Each number is 500 + 50 x the weight over its row's rms, rounded and kept within 0 to 999. Layers, rows and columns count from 0. Numbers have three digits each. The size before them is the row's rms in percent of the matrix's.

# up: layer 6 MLP up, 768x192, rms 0.259, rows 229-264, columns 0-191
# down: layer 6 MLP down (transposed), 768x192, rms 0.24, rows 229-264, columns 0-191
up229 099:549533521395555511414588623456502460405520547461450407565462407553513549508512482555497481520490444535532556525559448471547455496465482587505547500562536537472562460502489547522495449610403596438501378519456504485544493511498384516522510512465490492499537517535490555535430492425464492518483479451544439511522530524368476500569522508542476496505470488463503552644579510462447486525457509498546538461481456440436464559477420539483433447544492515485434390487498466518580543392518489422521554512396478429507483447554408447468592565472497433479501582540522488514486561407558498488
down229 096:492527391572492510524409330579528482503509543435512523427466527528481547501480504559514504499545517497498460491517501465477517488596487486479485489546500479464492512564466546537530523441508483582495500499576500403433530486565535440477485477601481479485468521452520559569531527554511478426495429490471625382379454443479493437494580423443548571446545521597444432459483495515558496549532533534496463565506521518528547479509463478502487483548505548634570488516432378474456510467483538498474500531570521587594461577520568561461392526449558480391586566404583533465480509463528516459
up230 109:420503533460491503558496442373459582483458492488528518490529574494499467501468508527523513447616444512529525564592478526596545520454542500423485499549547568464502514487446399571598500476539452514448477477491498586563458490433462477491541439467498559454497525536451531557498522526515531507455454450541542504464505530407575532526488521554512521561485551565566421508498462556484657550472480463475493418434580517415480578505484571491438427485543429551503520520431493477461459502572544406470424458521422541594431441484535489469529533433438586533519461559442612390429583443568512470
down230 109:441379595528464574592598449408501569426445467489559501560505584499400575449521534484417574382523530524492554563518509498524512533560562572431463611474577538583533483492518459542474483433501456501554483523472506492558536545506402403493509441563533471484436467506541444563471482514496402530483485488474555506484508593583538488508526558529490479521506384541505459471551488526512501542459547483490393406443549488551498531520549508498536528479489442525545558527465479533514472440403474470510561440602452528474487370526477517425493553586519544511451495539511524369487505513477470432
up231 087:559498459416485550559586447541451578488519485593502478535667563512570530563508519505476382499421580515479479568488456469449426466487520578457534516513544510493486523456483436435527504459467486578415492460419502506538458529461574501441572510554468497528569498435532587455459482533424475436447499508536525561497519522439516591450435472622593453509539485526503504596478587375534442435513561504496492467435520420469493526430528485495441451459537479395473580598464457474557580440460540536477521495441500417534535473489488517463499517503439564500543474565519592482427582476467533497
down231 095:525415461515526458438448477510560497543611487496449484480401524572459554450447465532570528517498559565479486477532514664539638550546510466542416483509525496483494506463529478553451464524489459444513519507522533552554480612516380475561492569526369525450452497540563471527552432476499520541536486524549502422541500445522425494542560586442459487436572426497502514437520480494403480514503522534419482525590520513605587484524535476486585524549536522513483480418451555540458622582507469478488384608541513567523572463515500464529480482590485489488530522513445410438489459480470516451
up232 102:454515606451524485430459429461551568494505492533450455557514520467493524418476539514426543515528503510469550666463516516559436525503458619483492495403517508525428473537435463517546582556481464525481555534413637457498434534565402537543472460527511556459569465397449455561510496469523528502532501470496513548483459368483521498475522474580576584592522602500434477501508476591442472461490464496561497433473516538560489470490402466520591492471491455596548505412489506533445426539515486557536464504540518550480437494478575580486470439524573507494358440445503507504504565553512537519
down232 088:502504477441490525605439563487470510499464563463425526464510415438590547426504507523582574438493496494453472519514652570526505544481565501483410447565506457649457539457536486599461535538455392482519437530461508397585475548550381563526503626517480451499483566459505445442547537443559484398493556551522519490508545480480446488504484531488486475476444549436620455552565553434430503495553575548539423477509487410459464479540521488544498567553454533433518471477489544549560460498505429490456493445486439506519609489465516523485509500480589465446458471467481430489467411492534475517
up233 105:494497504503494435478536555449514466531543520516417455655506410497538562476500513413602522547603514449473467525504585462547481533434522491454577504435569556508546550564534522502508527429579556508477554526510510505532431521449473446445544468579448495450510418434457518589466587489382573512506524397499475505505503485450481462624564431411544431540423534506441487450442510481406515526540501440439521505586497476500500538530512497484517508448520399568527407543512542594488483483519483500507490326599545520526582484530483537444532462458468509555422479522459443451551529463539464476
down233 103:542499508510483503625453468489483424493483601478462529536509468561425508510532485478480634475547480439430448560542508536600493446455537519387494564396542448426554442532520516437491476520458487501456477526520490516431639476483601498465506555579567487441471430457527559468632498502447488470448423576530517502504514496402506522622534507509519449559484466454522463434515505455558445569489505381489438470542537543398525510532456430531500521590489507494487456542494529513570537496534466600540457506524446530481531564455525514563597494458458490453475586572582445529465546417428455497
up234 101:626522531501460620519446505542535506465531508507481584489445573503449558457523457572480430474485490393530574470536489614433508593512490505456513552664476397479582514512569470454497500541516555454489514522579482546552453423457394501422540519553511488549425525456451589398587424565523554503548504445508493421496488482416536570523534467483413463533498433494468522548437483557455473484388422489572462450492555530509498542396545539518489524522530514493460564437421500452557553500519541472502536520445548519514467382566494541577493483489467448582515519510514478442493555449521506481
down234 096:572446500455452462580556419552533441532510565493557503407495572476530506575493502480559475487551545526448478514455547472570484484572579463557471523431518579509443462557444451454445457601533440554446504484462481545478572501500446560529607400399455523461552492613508514552468564436552504553540594498389486525514557571514427479512429502531485463551432523490497567419514562409512473545634477546522489467605508503510478505567493460526533436422404515480485557594475492574592531580550469485490498553505505503558544535444550465495468521445524517400533563531494534452484441562458451475
up235 101:560551490515489513398389464472568453475461533592454480538501522466555546506461510491531503480471397564577394551564517540426448573516553532540481428457452560495486500527537590479553521650488442554510515436472502469520582451480449467428402504532517483470453479544453487520496587493487591530516567511477421458488456580540461441504496571395529508426516503455595591421447496520481436511497498467447496462526582429499537472453561467451513504419594566454561522526470471457476581518491542474416525528552520481541482428391513543523602503437472532503593495422522449444421518547552473482
down235 100:403522486497505490427632484530413527557433452444552479523432520456517459510592414520378570522569575478418488468478562404486546496508453448514559505543635472591552494540476507507475444502573558453438414505539468505488527555528435517539513427472494552544550512458487577450559515415497531534452531450459510555405470518486535569547479550440455510471515515516475627555578510548523484551442448472527466409478410498465458472536404443511434427484446429515466486507442550546481557493465512475502416548425430607455443483483574546491545467520521520503528547488567574561529511482580512496
up236 108:576530598548487479538497457490486445524556528558542562517500546410501519534412447573434502542486513454512464463475483524532471567541472490463545505501477460596462475534531513446532401486499446548434532466517460510466578521419612583421631464513519433458459521510461560492522473493536414531481503434434472573502509518485552517514498501554508476466504621531573476433624457517546409532570451535481508507478454389502583579481448431464543394469403575483525409525480494534520528464442512466507495485492501440492566399415538568529439611503460495513560462618568555441508516462453481448
down236 103:491508496469549530537485594536518566494494546540579476518613421595512510442465469446508449492429443508383514456511571563571544444509450459485470545478555479459462479416499491456468557525553475430558538512464449504568554536464465465486410415520480541458459480492490468528499476536540458491448545547363462542533480518456424386454491511451467479496455459475656428478409457376576484505587472552529601471518489517473482490463516457489577574562572539560451525487521411539552547534548543549580531493577426515489484518455449430476475531513620536484460525459424494464581498473467433550
up237 104:556564579518578380580523510499468527562477550519550461480518501433377469446436554586461384437469595536521417529523511429570571545541497465463500419480540569524512602465511481442575613491454587523422477514446580485544541534427537443428513519506475518514556508546407494492453525530478530560459537397481411457530499555424529618538416499560544528461520565488553453475468504542517420488491464555481526561483516498480483478474578530517526472455597592365533523554480452469469516463442454530481511473503536455419448441483528508512477498517487489453527579497474535400493562534527477475
down237 101:567471526562487559557519536472517515501422450495606548452428470536481502550548519550617486451594470494406498489508416560442505494511453540497498482449513468463450478518446444579480462434550479529486405545516556497414446541542452460584615490522466510540508477457592446572544371448518450462571420500458519635501496439541496503451542405464441535420505508567537592649558522476508523505527485488437510470505534442501513530503457524533444570529432545461464448459462510480540471470467450466549432428480574586498482535564571495467520435564468400600531459577483505505522523429518527500
up238 099:511483491606548485527493542519436522452482527420462542538431445468492428516486423509520453553464496615416534439523625486426465468543507467428511513452461566511599478551500507472432502533555534521498460490482529473480564518493548477538509417464527420524395491552507584480540535557508497464471557506621475551481448530438528407490503383483509528399446488537440557340429544520406430460582523437488462499476491494443489506559540536427449537453502561565513521508514487566428477464454568498583446432546477545521442534480476534499595519506465465446365511499518537480492534541612521577
down238 095:534362393445578392512529460509512529500441452580487442643516538458443470573477577461502633489520510458503482439490534514477467514541526507455548468499522420568479508557523525588498544497449487486476465462484533574517496506485540461438473624429538421498471444507451537560512501513471574625535501518488512533500599469590482528432555451454396549464552522512513470546457506470504486524499479470466525563522488427627471476509528421488419553471426530519551480551544483387460500442408417576451490566456488469513397445523502493488526516523469388508499507582524446500546568479468555475
up239 092:616534503495451559542451395431550481570495503576530561577490477492487489488502503496424403493563446503503552444516451508438491555511414586452509535548400444411477510470434491476498522570615532532442535481519531499471387530393597572453476419511503523430531517594579547532517482469374528529483470487423536552472551453490432493433546559559459462459549528457576418537525494526394522433482399489455477471460498499522568543486497488541521524568529457528544555522542592478570568560529525526468448518524581460410495546457528504415555426542497532518478429528514427524482550498531460559
down239 090:483508533447550480502499443600392474464457467464482454466545499503551467491495452513570554559435558429403445462560555560598553425480476444543501538514555500482501544522509392481439473454536513502532516532513513455527604474512451327528475522587634465525520461445395563453468460512546536462516519521528481465527443533582538511529502469473545519456580574511438499506473469492509527500501518533558463471509453559502448453469519512442505401452558635496447406465411480474481462455490522449556560574459418608486467397551527430566431554536501508468405473416519516434513473542484554494
up240 100:516483509537586471572559496440477466540483482463541478645452553514468472547544516478464535436544462529562532554438595546416436412535476406460475536484601527518426532460479549562509546521457517514551486549468481538474398479471571542522492449430550480500460486492546551585537509531532549623588456527502523530525486546520533458463481459511419449482509463508441590516509525535513518430551511458621427551468482404581391481512488452478494547526575422464570495511504426533459442577473466452509525583533526575429486517418568526439464522472478461538448497616492570508595437499523499378
down240 093:505577537553489572549453466519491589483458468458400488524567414535471489543472508501445501485384572529513464514510459485524550535517417522607447493492510546456489587448550529544510454549507485524544546500402436437567406443488465458493409518603551502465454379424459523386464519565533590465483421514413485439485438434458434475492608519395556494585512443458554490484524485511470494507526485470549621575497627475454507402511551509442500462462506389460463525508490514499507485490539465504498498529526403473546537509510483501500554528526476370433479499480459494476530439473534554590
up241 093:452546510433482467494483464629433481495401473474537524479498593512557486558513547532493555412514423520457467571418391529469502480546531535441455513486470550520538521480535478569413511528550539556436439553536562562489484383462558484451531567452502431427449481428476448500419560525517570506469520479521579583514469496572457443463508559478522523546501478520593589511494519517498446531540520474458491518398508577433546456451520577559517513525577540557443519471455373538620514504489490437530496550586508474491439516602476418519556600437477483441609517421535566531483473465470462431
down241 094:497508502607513470576467489541473523543546518508510500448500445523537493525561474477480461620470452428577538478537584505583528520508507543522442385539480515479433579524432580531444502477445484487501567472444433418487579592495505601554418487543552483562542436479552508432561439454421502485517427598473493496460449529492573544572520419497438465584514510487518442493521575438589516481503466529550456550518468495484416517509594411409479432535469475480457485453435527534444510495513502535486490442426501521530657479382469506471344469487562487473466445538523407456511555493503454513
up242 092:496540447536535451443498482460483427540510474502481475497525436394482553473522486475566485419569503425502368441533568574497518583508463368495570477500514493505455540562557525496468483501551490384490511478484494553564515515470452579436485485484575404589515521492425412466548498504414583473527511434482441456550515495480539496466596477473563545466464559525435498455486456457486561526461541512539558487490516557509491605620469455571451493552471507503535511413523415521436558497487497514431512564400526503586438558611486535461579375527499569559534491518564420418595480481532545502
down242 093:477524510614596487503443530542521527540631493476560552579505508447565548421575454447461502474473463495467473458440517502488535504452503538476498551424482454454482476443551544542612524439480467443547561550444566528461505479691410501470539489451474446486592490491549509521566375514477505459409506516450482507474497522459530561538438530521520487473500500523436432537538567481529574525418466419472489505485539551441559436431376438471517424430542522496546460503570612497384491541461499515534458473512435537503567480486479545515542475555529602451457463475539415482398540491463512454
up243 100:479576593626520508485483527519424484500418599540441588535556501441474445488455442515441490497594508573508562505461476496452510597514602506558550426506446573538464539469475487592469442542488470508493526520497556549502446475434580448506512524544494463489593420551562463509510532512504550552473488454501583551447432451467468466490451562492466506487579501449604580480522487455511487489570440543515460492448483511488404395409506508604591517451509504417470544381531545475440369561500494542518449560518513477448423519415528507518556448528563549414435531531439478464557519475466557469
down243 104:482519482467523510529539532612461571487478561565564478478520553491552476460508492455436468580499438533475436506521476583475448527581457558477497554436538502393530365486517547494396617529485562557456460488467513456566538575447516523420461479472559501570475467503479424508519418402458485489585413579587388471605468531474458456558461568471486450469535549454493496541488511507500423521437483525503438395495481451570422572440455553442488433597388498490471508491456510441509564395566463538489509444493565445478605446496557482570447456497437506474491470476509447488465488472515526480
up244 095:469511560594505528496553507494561523565544551428404385493468410466489599526462437577480471504565479507433537544480491507529486514473594459492450568586553453534562494431483458548493502468454508432567427446496453593472526460499463465506463496454530513502532485519495501519526493527576548548537536506535555494426593592496400514424512489481503582560478479545509550483489518480505440412486425537543544509542596506544550454519507542529538509469411445506566449486475444529600547489525578410568450449425483441548438444491435544586501445487531396511531430576542490617612462539576596486
down244 097:501492431462551469460525535515526346488433500495480462557469500520480432478399492505507442454512517570470493508486528436445491486497587486472560483433429542509547458554473469467498408527493592606541544505532447438608450558540457462467564476501504510397514462551603472546477563432473523509523490515400490477557519463449621510456366518521525480476488563438582422550498474436461558589449469373468518578530434445515354500424418525472504484613454467504471563504513458542453500462473560503486540537539597493523489484419471430571486530491506503487517500406503490517465431483452470478
up245 098:547433548540505457523559429549472505527566527512531526504520488532479437527510500592528446559449479514491547506482619497487410509477428497488535505466449450363416532481562525558438441520457490499447532528507544435472620539486435492480471450474422541481522552487561492593450457504516560493544524459614425473588507430430518440523492401524524553556508482540582645509476476467531491424440481525506476508404529493533525549500421430449461472539552477398537535533544471462450585394469462521449496465465598555543626431476520528486471477519511546585528499408602401462487521506469530494
down245 099:516483506493453471514449570555538479502389604497453587533487427431556497497552476517468483507479624471482568525524548520515484473537474544486515505412428507555569562542455422574514450467507477556441517484523492498479473474566450525444464588518533452470505433513450534483442489432560504488582546409472527487459507535568477498525453474503366437357456487445563510448458529483399455544526531535486567610556551480538595552512476512556501488442559541379519487485523508565521437491518472519484660470479443554537503569337459504489507418473498486509494509491439550508542507625526463520
up246 098:520439560432617418521509565447517488460398481507548497571489484468491507594494599510493513476424616524458498546389529431419461515538460543478463382482510539477585494515549506467485477493563495404570404479468560564549544485546471504505513451522640494533472478434558547516567477511430539547474447510481462517410562515418471496555552558546564526482538400566447456590505470440469455515416521392475483505483595471482488481469520585485449524519572518506425452446534465436583498430446530560549491499519538513405533468516509432355506489516479514479483514517481485504552464514575482453
down246 107:482447553560551484485488588438569489570440582475479468451500529494510495533546482504587516494501464537456439451508578556537481415589436506458431493413542508517405491467567447490504563445497482474467486550486520366584411428538491464441490510446560497492518460523526540625466476499511534478508549485521495430484489487481603579586585585470563470503496527421521504413493457512500408538551536483471499466517365491439423626505496514532592467454586544457433467420502433481436447582599435461431481481556535470514424461469537452494513520534575578482426508590524504463470529466519506487
up247 091:551472509575489501514543545480478467554558461463445482473479463540547495537499532401538557537600534466476627520549541525512424592532517463543506523494467431473530501496507540555626532413489470449377527502530523511498530465438416567554492477483499486437460496574562456527539558533486532469535538389467487566449486522401437576584419493470540396541500517478458560517485529557374550493480546495437473456469546588392520578428419484487499495474479548416511476492560424448462503503429508447612433512431528428525527455528563485485478590529445502579544468540437505456621525521476446484
down247 092:485486528482453553417509528545465484452567494515447500415463476476422463497521469574608470503464513459422485563502475456563478471416439537432481495452509510516462420529546477467381479428526508519521484471473502491503443535472518549540504517520524532546546526531515536484491538485452455483426419582493439509512538504488525551448544592419474555409454437529473411499519438504552503452506437440524455497437343379550489473543554569521494341522524475569462419551407517545510558458456593509368455418465537505581488529399503422535551486384519482459512515425552438468483424476508499485
up248 103:539467519440521489573463464488561515572523419559503583563501505411447429526447447476597509488496474447496563440492493501397425499525468501480597549453533580377368478563464380569532549445508459604509500520512428450503442454440525546571516465471492462498555387537543477543555544492563465493494539494498438515522484507453594378538574526577488467476543487547561540436539530505514492493472542453543560472566544523353560478485468534607496538561488585453589490514541484488510530612458554524475393470523551452459519537523500538454458531488445501469501581415499483496503525476517490493
down248 111:522400466556617526525534592538380549553580492554506520403412484470534448441489504518530505461461498447567531477470444463476602485509492447533477597555491505554402526458576586480481604494508471443535600549494464480540417384496472433497564529522509507480467431523542520548505515488521482553530541472520507545555503479446578556456450517459542471432530528544473513544507417504587536420561546490461505482423378480510440468532467549534433485554506480417545439550479506476497557486480574571456516457515526583478448536407454484442453459619449521603568495499523476508430519427505594506
up249 100:513483553452540560524443510536426522540515409549516597523604506512437487429591411434489544483534468554477502473485497435494575532502445389547537448488457438400510497473525498490523585479488540539547549489495555482471520545476545406539527550452500473587637536542527501524530440498643491495551497522434517557445584522437532460486545413437560434457519530517426462511517486559480546455518553484416419506508488508625392481440522425469417452466480589427540533500545502515534439435484486560610545523462532450510461547441517525455497530521580542533472507549354491473540447472517510520
down249 091:429496522499414396530528546507501483442602564570547531560438483490490572463469520470477439384517470458529550502556580409446490509517477533466470571517565490587434555580529446498516472462428617574410496500522582498493515525574538515494459534488490577391455487494536432497544498484360516470537570507515501512519427538568549507471443574522453514544527449469605528407452609427503503498588475525553530563475532479550567557585518521480553532560522476461501493479468543550482482557460396407450537447549457548457512529480439519478456493534528382581523479538615493507528515520484539470
up250 094:454481471454539507420472540394435506492465478548589471437464451484557481561464416581504497488448560569458428537516481532556452475482564485522496505551526442449545587496509473507464438502472483489516450506517420531611419547555569535459418451440529399466411347465603487502547509509502503499497534488531492450523527507526527550562571580399469518478472452519572528527437454519546512547559573541442555473526531485537455566559579581432454595478514381500506519519539572486539555503583480453518473442459507598503427471571486496512446446504492421549534401527557556515409491418474445468
down250 107:528524549506421471357512494453558448558496422452525541447504672521462520536468497387436490484493461467547496564488518528423468488430516477453433528479502523539479542574498442467481451432448496601476525576483543525473467565559522537539554465459503479511543512454499526487490508524491557587510407453440426577538502422437509509507458549548538474571565459471456514456514493533412533462443542485527517525529536521582538468530491446530531416430484359440420503496406525523465483455494458505434481480572596518621457448407451524481527422455525403464487412462485462562427463536420445463
up251 091:513480584393555458516448571479531443495436450456559596466524482536545536500528443493451532468511437454576494565536543503529462600535451524433525433506455493468516501476516531434544472508491502545465443607501427525401459430487468456570508423507489516539546538505546445553580532383504517541605451523495541410446560593575572337492476515566508510494515557455480570526489487546515551479525500504468555520446488499489519569562471433467541486530481529443535506546550555465584436465540454530509453376495518474507428451483516467488403494526529423450464522666518461366469537514538479532
down251 091:537526490572524493629492389458517520524509481406551461505464494553375469516461528461423445535500501516490450540513470525446496479521516528557607533482561446501506538443469515487428524519570525526521527518538573453433554533476621464551456560509483586494550396525640434515543509563503536539434510486489587558493469516459464477503479529428520412528495425495477496479397460475447529533542610412472450547456410464480517600526546448488418345450499433410612454499523501570497427483484529500561586451579535464497560474467498496419487466488465549497481512516498476484455490514444576461
up252 097:433510488488559459563498495462500547474502559482596623424497435530427562421459465548493517506571450600530499533511576559553515449461490429448521552532545390485450504535496536528501512471514453450468558472544345510430459541478554498464453567475549406551455481604457449660475518485508417485482494528473522452533571482474482520521479426495534492504476505528418534520387506452584505427501609503491479469476530499535420510474439412543474408505512499509526530545495536497462439533514491440522566555298519483493523530523486556494586554527415443500532474491549507550532472523582485498
down252 090:418607555474606553414553522601577545477512470517527463510564495542544511547411553488523482475566555503450511538437443490534551449476486558580481464488505628507505506499521593504439465503592600464494587456419539493546527544499526555432387496503543558454506471439458560453480461474442538432529450467441474412404441553520539581461499531599496445503506547434632447456535495435473452550531393486485526469514489519587530534519589546470513488549505509540437528452534534510512604433499513543554467492474507497494474581506447574482441496529499484533453514430438453531549515434556407557
up253 103:481553504419470505477461483508440472499506455454457513461484459523486456452438593482539542537571457557429526437514447466591462526472522439479539562450572590502636526395520533442571620516434511533441500519547509421497540473516554508528482560536533512492502515502427481522490477478444535457452543528522569541485482482519539597500514418490546563480453521504436549418383476536455557468526409514562392400537488565506459560519451500586467520519446586448534540447507451519457400505518497431425537535417401483488487529515575530513577534521367546440435552509440553450537533505500479374
down253 094:546481518516568490503485445585443532527411448490457503589453480529414506522489522494466461424524532438540515551509511579455481514469487553599360530491480481564418499665454483514424408466530431452508544522566474511498468491453538497538591519413474441550588492574537504479537476552532486601456587476466510536470493501430511400495517513492454463540612435493543507553512479503525441542524555457526527543496477426520512453437583537495478549485482472558504538552477557524585505629471535520539585566573576514520561484440409532416401488520584467563530501493439548413480476468474522582
up254 097:493496553603487470438428539478550493550512453521530636495592540510510420506544489490504417568567477527535479516483563423503510577500501435469461546451515420554487447477527397425432465537513524588544476479472457561504483472461475482440478440525527459505481517505421513509523470462508518583562538365429543468530560471529555404571469467540487469503475524604554445517417543423638559522559432418560507489503493496510534448498491461408439447547520536535520451413569598552567602474585500523493495495547478430572533515413519526521481565581535550481514576489498377530504488515456519481
down254 096:417455516506485542526523534510518540480506582470496413565430547496428555539582497625483508611499478501457486477522447626491522505522421481520507613512528576416553563460524552534529503520485537484541500428541463460487469470502594471483478488529502569376465496436468460438468487521448510498603494502514545459426500477533458453505500556429606574480503521590530502459560420476636499470488577527496529524428546445574491520564443500442447479534451444498441504528442542571516532540486537414547487520496541551547406421605524487527450529437460424419597551422444544515560542533548552460
up255 101:477425407491540460431554554533502514526512372494538525483505504502591500488456564436495506471373522500492502553516503442496535486456542489423535519500518553547503523547481468543511466491458462526556515479385478499437436459488528498522475392631498496505526568534475479582513525448517507468502448440432457593484544452391525598497514506472519524512506446455527460500462490504608563507465459494471551526427608466506439522480479598430470477574520472478466563493475447554394613600462496448502533489517567497394490534536487477399599538552574426566430566446585449528447530379529522470
down255 108:501512518555374464523485400460457571481468502466480490485513475367489472429543439613426518520564459574491449507570552427477501511558442460546477475460473449488551491504466490457514619486527553426477422493534500490557428434437510486476484497403573476584468513399541464471563533517436519527535430496503561453417461498462517407372523472615477518520475566537446470505522476468478478494466611421572446500451486593581473474594528476477481501443543458520592559562564466432552466449509546493574577487469409517541476505545570484503433476482459473499504502472480611573540519511529474558
up256 113:526581434498544459394429439433526556534439567493522538619603516494487537514435475470522559606542477365512551568475501498589492455504469462494526418474575492420509496556451450488467514509599454588542522553520547456562478550518441524567470497503405464509500542565434502531541540477573437497546501535513490545401522525418556537468460573568506531550490570529523539441495536570458518559461460503505506419535433415448563483481501529397577487528608481422416480540558448468574478552475542492525619466487460519552557489438490429463493461472526543545483452442484469443546459530581545514
down256 101:451556478478469470462422474541611504514442545471486510502561415445459561487483515476503538543554416448378478524471460439511648489476461546481419521447486533475463492506502434510436570433561545485519566465459454451513535527521467550590506521534415519522439516502465464475485568557552530422549519577535565499500440540519563520486380509410494547474473514551553472480546454505454420585446473525464399546466562522496525423481410501448504452553487599613488613482559525498473480406555505482569603526548458556583535537598423406428434487500453523561516491481521541533487463508546518466
up257 104:481501460570514517510530427499489577538625465493496516469463434513481470424571450614490567489556475501521464414489456511538520442560484541525571451484548532427462599448482478444514528439560571578504565512539539545494452501475511570447541497591511419525573512535540495473529558491436458473402512455435471440377577428471507559485456485514521533431467525504432470534505465527444497421437531485580561545503429569506537522543579541453439560392528520483550450458489453400495477573507566549475438415567513388505476516493527548583499395538501482560371593510514516579477489540488483533
down257 104:486536557528441419578516468422524488531494543533492454489421537494484523488494518557448435461500452553476560534506472448541420507500477534476574451517534537480496530561466469512506564590561385654428551458554509496476498465528523475508485518482489614594471405437537402523550476509504483536510488418499597556514514472425483529537608449570493522522473513554560491467537524418534482521573450546484570577490533502441479408603490447569497536516510563549441352621425504483552541568482433497600470583448436483485499500483558437477522521570490497487512504523544571581389485540476472530
up258 099:464474492491422553534454494460489515586546508561590496470496571465510367475484455478467420516489493529462600518475587557454541456460447490426497448467484422524456443475470590577550547522433475615401485509501489521457509508431488581426497446555519620510482405554443500463504521513485506567480559443563531523643496500465482526539547484489513511535493548361481483424595563451474533495431518470487454472525492573518485481526503478551569434578487468459491563342444396478484459459513510523476458547440529566518591527533512476602420509530443429499449509496433536522563469473507525491
down258 112:485495513492578559566468499460494450484554441441585547469570528491500473458462491533517493492532513476457502450507482517516521520549489513511460550521517610537425571424428597479480465463495506513522453487494552547497555433487507569531467467499500420390496553429569429491534502418519446443396470432366480515444498587545434417467514511497493512561511470509490472556457485486490352411517493472575460428390529479463446523501467637496554466449567508423538542474447583530456472468444624449521552532509551439400455458560540459393528531556511513413436461546594509527478540452557494491
up259 086:497532430572494497476457423575473443473504477479502460509577565420501553508502497495439499476537567461468436478581576519480497525528453514414483479519450546543469514591448442464522503431484486415546506549566569442509565537471531583556480440489419326405417505480523456497530603483434458437479526371552445497510469462441466405582499515502559483480472489554568509452470551491507548529552565526458533513430583561508444466539567529548436487564463516515545511490462434495535534415522634488463564441425513556527454553514508547453534380405517556546497537512501505422528463440570539508
down259 083:539553570510512511470590568467511506507488501579453462458480457579469485470481451473551574514537468481474493525523397524596507508524460521518449529516512470466533521550581661539475485545490482643484484435445476651575522453480502464556554488518485594590641506544463521530566448507562510463486485506496426513548509559559457480479582514490554529517474424488500432479512511547543482514543520395498430519632467494577540492516558431503561511484414560603528486490584560542530548604524511539496520471575469534508572510458567502495485607602499462528541465546452490538399478567488488501
up260 094:459403497490564505506537502508458422411504421561498486525432539598543500481473527550496470545552459541587501568471563603434483492527481512482485513599466498523517363530451430504483444587495650487448456507465529468485614518513406470425403500532498494622409486516572549550545506433461450509487492566512515514449487407552505496456528503568555560571417427495496488497471504547478545454490524520546523501397601559446479403485492505488426455492474432535553521503491494457517598517441473532426501398515448571491487457427549579572493471462530512531451449576440510481571546528525524508
down260 090:580531434520466516384481519463373470513442465468461512551469605586469462478511455531558506477562447570590530578486519488467555572548453476513475536504477509505412542552480506511572442505536437445527531449394538576546469531467479503497641509415523497458511487544473448511511484433505542565429523476526586530507533533523429511493516554462484502502536470585523517568574480507546481468486629487454574485637593464467526519468446555553520512503467606547552444578484561440460472459512549527530514457511572476497439488563391476463571575506441432503522482509481484488420515643505446571
up261 088:372489532485565513494506561501486539554488416515486504502650559496558530439354451454506494570409478531497490551469389542424522552492539447468554560557514521468431550567528420505442564340397513559475485473575509445535521565523431399453457503500441485562474501543615501534465532534477490472506456525543516564470453522508432470437523519503555419451446497532460463448469482569593550476507460526469489521523582467533543487547441593470533513446535434476539555452506441475401498498433531540499514540394483474524471510467474520487637546592482491492585496547496511544513516518456499502
down261 105:613572413516496532539454443484494476525463413484503501485450465463532563499620425524503476482444510525517524463522470502493541510556522554510438482426484600412605526484507493429600537476501498423547445548492438538476559527430654480536523491514530475474424543426436437513511491479508483506516412548598504541489437445553477491456453484471539493540478464448435417535458470485393513456507578573407543536495436492457407484570470532344446530453504591553448467532499432511517512511511467498503492485519509485501552536458433403489521504456453501496368429399529520465517478447617525542
up262 102:530551531517498502531579456464530513540543478461556584486523465553438582432443496508459481438491507554487564401485557541524418490440458451497551468490401428466591514508457466444501498563602454557505610489555454517449463501405432549556562524516550513543584521516512482495481568567529608536406458534452563485493568461519548466601458408446387513527443518473544455427514475454499549455485523519429425419515445463467429503540429419473501538540498485489511430558475480502505539522543540552523464493508423522444498463637429494449525437520455500508487517571629446478536426524441609537
down262 105:496448539408484498508446415459522506480472548549560446483497443510532496482544452624543486449531458427485504482564550551475532438524455550531607523447636483517393461459539504500495490486533551521408534548448478507473501539431564497469467507515620499419458537467522471443593522523461432554475592541537471398569545553552503498473494541546459435472472550545523477416474470602573436474520538484512542585487577498515444488546545386399433509494568529448421543456479460470416557408451448460417419508496476537546579485504532524501559534426458460523454571444525523539469544479503438399
up263 091:386441530518554497440537494511396517535482469469557503553491554520430595497585536510507588491651610392536575503550551554479503458575536519407451491438527452505532610525460580445469510514592519499554467496554520487395536520556490371461455476475439549446430578520463535536507430504491481523462465482544554434581406489561447516525494445474490538482513517534531550441514538597467461495500524579475511457483502575555527512472442491485499488477590417483438510446520425465558445555484534515551565519416437506534453503481541486472541555520444552504467435498492634473448488467542507413
down263 090:572530511537575481537483547543416428575513423511446459554495512529525520540378463547499590510449414512474581521466538416522501595449541403503420490518478536413496425470496559524515535370581578517476470484490473476511471418408501498423560474493525517497490470496492472417447477454420417472565543494495488502514481509549518488497522566512597476532539463563570508479481455464500477428440486472515592485484562434583464606514490481459466529471467526424472623412572517530534502490585545531504385510503504483455510540531523393445388496471569455495597484544547438411509503578464493544
up264 096:479565507430385637492554514531513453487499521506504583442480503427490578478493528470494464450476471505567463532452453433450537512443471536504546452471514484405492499488491499536522480598503511489435494491460521504556451555423561506429559566511507482526570453542465508489564443559448507475462494561596456476471475460451541494417576556604522516460533516431372453481493474506519592515540517569459524411506581437525549459543524486523525492465485558571503440582463518573431570593484418435527471520649494504457479467620494518523578561457503445513585442543549545544619541497497597442
down264 084:461432480482524413539527423389513544487486472474511459585459467490489436487455435559425420464530547533447510503454539503549542479563643367509472460550480431404545588560490529404540471444505513446520427501544424479450556548505441367491476426502439500574536547565502560381492599474477521492529558496435557581586546470510412506515503524524474494492463560551506541540511584438502479517473497392521507526619462531436518524548485517570463503436512511442454445468448523540532468488476577457503496520498492450469501451475518502509447453447586544487486549502480648518531437460457481440